config.toml
n_head = 6
lr_mult_o = 4.0
final_lr_fraction = 0.1
Each number is 500 + 40 x the weight over its row's rms, rounded and kept within 0 to 999. Layers, rows and columns count from 0. Numbers have three digits each. The size before them is the row's rms in percent of the matrix's.

# layer 4 MLP up, 768x192, rms 0.185, rows 584-617, columns 96-191
104:456493506435500432443531482459489520501476495518532551504517468488501505560496478509423445477541459494499504484478451464483511515473521496564591507529471509496459614434417594459468455472540464470498511516517512460552487530447447499510570574507489480517476570534490461573499471452558547491
105:483427494437489499462460499477427480478562547523488494533472499575522495514442496542570517511516568468525448444514526480523480478446525553453475570488439489466530514485544467492477472480490541456489518411593470468450473487483568534534483481584477450541427507539553545484442475489519521528
108:489486465542479484504513485504470494442478480487514461434538546503452466508504476495513444412437545500458490497490431541535517482532511486515512479470473450515538501479517552470513549494420497587523462478498498541568548437530502500546487474440456522549533514479588441458494498503595521457
100:495493483510491504528539394451505512458512493446549518480513465480519536504544541447431499502558514495532509501498552526426496481494547512506429499526523544536521495478492586503526484490513516573409481568517484429471525594519514472554492419512476500533532518453499560491520508481515444489
101:491475550470536493473512505548540557516526429476563479457544581545466404511504521526511459498529548478509536502483566487467485558514486526529525512483458519469491447533404484456529495458492538485466435526501501506463583504591543461493456527530505543454581545498470457472433506466509478519
108:509498505539480544592530543484515521511524450479479455547505478548415438522460531495474449547510530508480507495574530496516507529532452533404522455527545502514533472464456520482515491430573494461468517572517506481500438499449478488529585510489461484526470563500559549500483506452531565474
119:495504528511521580534511508516458483448472500553496479558517463518485489543526480500457524492507526543509482564458557483515508409448469508515525481485479497489566544499516446426527491554576486521484489498478526575510570502570473540530459529524527496509512472460466593519539484525514547497
099:493469493455458584460459483502474579510444480490477574507471447548508525483486506457523460513494471509499480558545547436428474531509456502519502466493520465513518513490508435542413492482468520566513443527575489497485539483529520467476508519452499533565534501543481586492541479522556435525
102:427532524559557555471448469504595542464451534535522455488534436516531495437507551430489476522553493489553429490483495495431537516473508559530468539497509561540506538455457445465396469606490474522531446503578533460431539499513550532453459554492406490495571467497486491522476488563464446467
088:509444463546451470482473481488537490579447489506488413546516513546517518575474480522498498486515483482524501496557433563583509530470476494501535497476443497455452483482437475496550476443435465543488549553579484486528491499457526463492522559495521492450404508467481498496532547490469446512
107:473441485417521500469505520508437470531483540549473533493560451482511527517519520404485552554547510492502549514471492507503470450556482541445564532499486406483547593465502482540483548421506493533491445482612528461499466477497488501510471498476529503530532557437510479449510518478556559538
100:518529465511516488454545532558516528507477499551602451547398416492576461490523538447546489551500491515536562493558575492480487508490580532488484541515525455566548448540457518478518486496461528490496483465565537488515514443528509569546527495494443453510495513518471488501534510426564501547
098:498518499441460505497507452527475534537468421528542465559450457479501481541498512540439498567523450462538472544489508505554448510429518420504442474497442436469510453441520513485470480481507463465499501453452544533625486540510506486518516495566450465465538564517578507525550505481422505603
112:527470482560516542572504513560543474509477474564498526472533554510529486545567453480482551554465463505528526522506538477558515520497439443468540520484503502556520475523526483480490509527539584529416545445527580465540547461512487462481483522560546497484492534547441537536496532496477605536
099:406586466521455509542452481436496484568486557551461544495525471491540484425472500452472480450525536508505497482471479481539550511476526502428575510494471538498580538504524587451554473491480495491516510516526535494508488550483478442481531561524523554530518501621455465549475475505422490494
099:519556540519552449450476510529422472501537604494442546470515508500523512538468576456502493514554461514440513506519517580525475498503489484539565536484467492447542465541469515540470563460592534482462487496397430501522499505515517499571524520490500557522521564464563515461521535492424551473
104:512551527478506498550556539528488450499503473495564436425453493460527445541528435409456564468549515488566505483527565467528500483458582558565477399545464512426464505444477528478482537506513476522429450515541526516471534463498502457506443511540518440508518524541482514511477529588504541557
097:492511510556492479506519512530492494492473488484477525481480522496491478484529570497524456537499542499490550493486474500506535499523586403462498616529483467498476527502510452501486429513430509506502473497429475599449518505556379452516470468421546452514471516577445536426481530520567464533
097:607516543535502495491531518505530551435541562481502491484531512450534416474439483512444520540531509513451484502466559501505444481486509547511531493494502552458480549514505529494554581378457529466472513561504531468500532431453551495414502527580531543450520528482476559569499441483485486467
114:486536411496471505516500462531418485565544489491498489561505467493560539392516474486491473521441542507546496467531559506484514489426513454557519526513474529570465499539504469551436430415560460410454466543469543512379414576430506564493554565552478499524547566552514501495471528522532527530
105:448486485516396529517516451546519508477507544501523509413483486548531506529560462500495527598495488496422466498450510486456511493509473460534486518449507515471490475476560491554523529428469499529478430494524598482482424541597490587488497487489531367510526406489515494559446524463453475519
106:472415438506573467570499493480516510569416537578466513462486527498388519416492505446479559564509526455477488504486543499512545569502533575502511529471466538463515488536581471598529461488553452426452450453557473505473491544513433528439446460549513387530520460496497406570523489508436473453
090:529449464469548498458518507474587431492508511484494440498456459503577538522525414565457460414471472487556602520480516452497624481535514570421521488498511477511508476506516455463524513503471497472522514463475508435513509493541490446518581551494471473442475521528476506478563439549529553479
102:474517481524553586536514533502509568516469464500479525463521491463526518480509498498539444519530543590521535462443456538471554484503470455496492510614475541466544538467441532398484528459446516474534435510484531501477452492447501470424542519485497507497501504567430451476426452515411529514
100:452513505523521450469538543529523533529496488515469417548557545459570495509528468562518477545468540463534470522480510544514533487495515490454532565499495490431491577479403539552542547513479482557462518485580499498472545543543511472494497452412486476510570571438463477465527551483497519372
103:504545560517490501527469542532484485469483517525532545565378537513490526482501512498586502553478550542517553553532548502472516530565573443485450528440494486516476403497564489482435450471492532457528548515462560505471522485453522470475460561438515538529558497491456476544527511444485590478
100:512568513508514463473460568461450428469491554513450453477496482460506512472451464534530493501510534606514503497478548501515461539437612488550491469551523480602489413474494511473553458474509438480440523510510477513575499520416554513570430475477458486535502483506454541531470469520523457517
097:517480561531447550510517480484512537498487543521453461518546545463514448544527485547461473489564472451444559488540480560584503508462514529591513539488483524485446556437452452539475491566523484606550481485497540465472481455516603507467484467511483506537501507560501557468503512461539590545
104:479516533485495478477594537462541452460540510490518451464440521567525515569510523434515540503492468543514478505592507497504548495628536488518434483517488558562487455504552507499440499459478472500500467506505512479490511502570502490488444516450445486592573489514542500532522500425567560478
101:513531504541482486537563450424514529503549504553506483492518431444454524441483411523526507371488468520452480509482547505444542455515485518521499487459476537551482490521488540523423532511479511499468453547455496584535615415498543521487555563481440490482561523474465409518513531470458543578
101:487473483446561498526573482580493454491479435444519491482531482510485495517450418461511449458452448504498527472535496451513584527507480429496507450508536523482471508458472513479570519468500442451498451430530515485520490455525574527489547497543438455529529456474493486490453494455539457475
101:440551470594427528504447499475504497437531467503477458504528472415541449402475524427490507485548544499542463467498554500440537515499540567497473487529513499514491582566469486518512464469557494530500514603503506534446525486545403566563505468539496471476522517559540528491529510399478530464
101:450551556488510447508522485459495486521464513433470526549510501506584513467487526458377496522478500478461455479435463429473522471533531471405551494461448475498486548507545513522500431503507550460527495506479526543433497501518504468443516524552505437477503499538524498471430592546507516500
100:496556530498541475511483471561550483465516524531540462597436473534520456511545569484423513503558608507547439521536492504540507441490543455518534538569498495509567467545454494523493485471496543458463494527497516497456544539527471428470566549500462533467417436526543477526435546517501455533
# layer 4 MLP down (transposed), 768x192, rms 0.131, rows 584-617, columns 96-191
110:460460580462427532449494522453502551494512377512527481532546474460534529549478405525506495455557477524497520517464466471502532521490582465475536516442532519486507509499501464508425515474564451521473541487518484508485586525493447472508501511435470477441473564502448471509525507468487505459
101:522466472446451462523488508466464526480493445546570522472554472494527559496529499407460572553511458520491489555469506466509393548529514490499500541516425531437514527453500472489561470452561575564471454478518497521488437449488437565508490424519468476498496469406519533499542499498519517548
102:512473545478510505575553509592447554456484526500526497451455526459509524462555466512501531576534560485497437499485570505510461475525470521519526526507500520480511600566491503550440483535561556470524541497486499515490479507430480495460439543429504482452507415528525467475540503569458499502
100:451496485513496504501428574503483515393499400456499483412525522473495542536496477566531537411490485581545481505550499504553500509560452477475500547523545473529475430516466456473541491482509491533566539495576594499483527513477483523550457518530490455602473461565484522504497534491479557436
101:458487505438505443463548466414486507465523496443463410507491488546500556490456461485505480531518522418513426498536458534544441465470487455495442463451467440529514553476536504453511430527548441496570462470469449518512501528479467481538502466578519557510472437461580511536478436510419485416
104:516539545469448551454494547497520535522543501454428528532495458511526459497387539546503527495408441519502551426500460494525497561556461500546500495521492524507472447463436502579470516509533475510457521521423510479496467551437562466481554467544537505546446512415556533451501583525528546482
108:370491503403505488444517443515507464496473452446582499425470503449459514472508474500488496498429499466535452504484460500491523512515529478482460547520428534513426485581534514480541454484502589464565458524509449578583510449500493456493459514427461475496513525525464558460492537591504505486
097:426542448451513516506473518485399518496476518451507520523424488544499473471513502555597530516527497510492551451552506446503499535513486526571433480578413420473511480483541512487541533570470485484512433480497453470530541511523435423462504529504480556532562495436499497457501562439470487540
101:502500418541419483517473535496529501513537560513519503511529505427535523444498473514507519511470516506532540529460456502532495516442551431490387552508443465523504515545475528419494534475528498481453450536521472516525414539456499498440456529521524468461549518513525466485494516481485483484
092:457426563446536533489541531455475526499565540496493442495454523456528488520462473502497532455527535491496522501461457398452489505553523538568473419446516420549461500532505472530567509500517527467489547504463484486532513550501455448513509458506492416477495548460498577528572436543467473573
095:534445488478519530508414483507556473431514553562398474529479482493512539492493474495518445541496504469483567469485485531495468511479525518598548521544518412464409500515545533487572561400548517515428551537559524449490555473587424487595494541520468514556441450533537470469544503485531434503
104:440441480497543538550506520518575488498499522439549511515478504467520467499424480555461457425479516518526511527471541449510461535530434467499528518611458440585477487479547449531547515529437447486523554476514441573514444560444416473459456530501463508500503444498508449481505507463434478544
099:560430513533515455509495531506494509567453538501516539494510518455539483550517508487554533506424528502436508584511586546545422554522519474482437504594504444491456556454485525537560504482448567487491488483532393497554469529502536497489512530575608510525434504478499496512513517508527519555
103:470531432515527544478521540456561487502446465509377519469485548472555467529429510450452562449502496517515554516489498463518493528395475522512448441507470478440433480567462490522463470556465469579525457532529457511569493510533521467538529507521539432481580504409492461522496534451474503581
100:481453521437583481477543479494462510505482533496451567484502520482486517430420503457532532502458480556609495517481486432452475560516451512518501476539511497476514489469530537512463511454543523509535470506557516464487485488437494506503505522509447503460507464501563580508502521509511539512
105:518552488574555537519518508526541549482499474532528507474508568533524463450508477593569505477475422499573498519478503455560462488488512537516495450468479503532533539469459502480479487483527447520509488575546493490502366481474606528488441545435507504555525523459464434500476454539472480529
100:506480463502503536474475492538448489496477518467536493581513527523473545465544467485515452548556490546471473491509542500508494497579505524520507447533635522473502492445522537514434516473481535461511546579515515581508475505456478438542456424553496446468497514509473467568582495490503482522
106:507522470471417516459463541534499441539395506436513463527561482506525518477513556447409564530491458444540446527490500464493506542523483541472467480545432449488479446476412459529513540501457573552497510496512514483434481550491565552497470483555497521471523643487528507600544468510450462459
097:443428528470548487529532537410437442482454448587483498515567468465546502511418549529525476550495449459531510512493507462453532494491514518436475499476522441476436506452538496464484526486489525523498516479409438473445531407481470494487490493506528539509535490543583500483520409561423431494
098:485449530557494506477508543492562511463465474491501538492458562564497491517536392494517479475585434500530524498479432477409523537460441444544513538533491466498527410540538446481443500460443483471498534498488580546511591515518551432459523495504456567546544494551539496554461524488514517528
095:507482477460452493487520554453509527507481545462481494500548489476514461497492526531460487470490502430550533523487535519573515501567466433497430568507491478435547504509548455491453552441537514467480558463509509459553488495578484507462412535502521534490420557541473512479508509466436489443
106:432494507523512528441487492506534455506456520534464540430463502487515505514512502485534502474542487549530461554458606459552448495462552517543510510538521455543535482485522502474544494511512472486515549410492537475523441495475514512403470458500443440472430508394492495495451506499498515502
086:446577500491502491528480536536483563562559558491448437481525532432516506591542586521441480472503526491495502520489526474478510445544453469492465472541491483485518517438520449513463488535580579530442528426530471493447434521536566468522513458530537521479529467487453479556503526513429458589
100:543470488462572568535479479501435439557509606597478512494523476476438441470492494514500554539530466520503475382477529422474510488514535488456501503502427479525498455535540493489501475479562494488513420497497503497470516506477532478493434466524568522506531500463412479508528443581550437530
094:515538466547576460510488516506561529513448546436553503465486596456551568515519463511552416467445452490570444549459475474538534550517447450501453512467484480421498670566515526552519478467445516544516529475533488521565485510501537517480430509445552453520517486470522541457479531494526449452
106:535413507483535503514510421519487458555500498513475468462491539502464497504478533539530438500492467470521537515502480523474466507461488472510543558470498489500513469473469498487523435515414489511476415500545513379524483483473563514476489509545479440486616472550525553508508568489527495463
102:514538440476498522524453518413462468519448514522544483486535440478460534509548505500491551442515420579475545437481454570470579533468462510503517497480505509529529536524523444415456475476515511468515436491473495461594485483516477463518530628432541503551498465523561512478484540481452498492
095:523531551553503546488463480527441452417546526517557518518503484473544540508484516486497516508506465495468516456495529487533442464523547465441491496514572525498502462521531433445529524543557474551562551506432530446524428462536508436478555532509503453492480426491530437519506499433460451493
098:523462477429535437499535546490487507501478490489451486494470554465509531541532536455501474498547499461510501487488516503459463503595420541527444535557529480522488483484496544490543430528463526497562580505428479522463484488463408503559592499535443546470500507552502559447518536492543450432
102:530484562535442461465541467496486532526551482531554553599493495464503518563482540483521460489490498470528511431498478524512552546519531482502460483522521458508464497477416578465532438392509483494442448466498465452513509526488456522533527458548426481514506485447547556488540535470460451498
103:515526542532616426527495506469488526514512464476490553579442438532475507466449493478446495443474530463500560513489447487531479488516471555603499459486553529485517455536510503547578566451505533469516496499508506479463484585510496482503560488492517450514488537437462484522507438527486469478
107:492448502491517484479496572502518485455504505480538451473484547592518521476553529517410489506481509454440526508541524559444508483544435482472451578416542522477467483464531491493506524454523499493566545472516476470484416488491571529558470487526469491518554510544480507493531542453497478543
093:479461503491449511504422511528489506470473505473494483446510480546492485468532489506534543528539473558469533443563483460442513489484455551525552455459462432457574482481418569508449498542492445479531554477511458503582490448560554431518518479472460553441433479481557528464548448502462476527
088:524447496626484526506519511452528507500451516407506472514475554519541497482560433474512471552537582428551540512426520487487488505524443610555500577519534475518542550487597466446573489514494498516466496494418472446480502478523480568430423507449491513520544421472474460484473512490485472510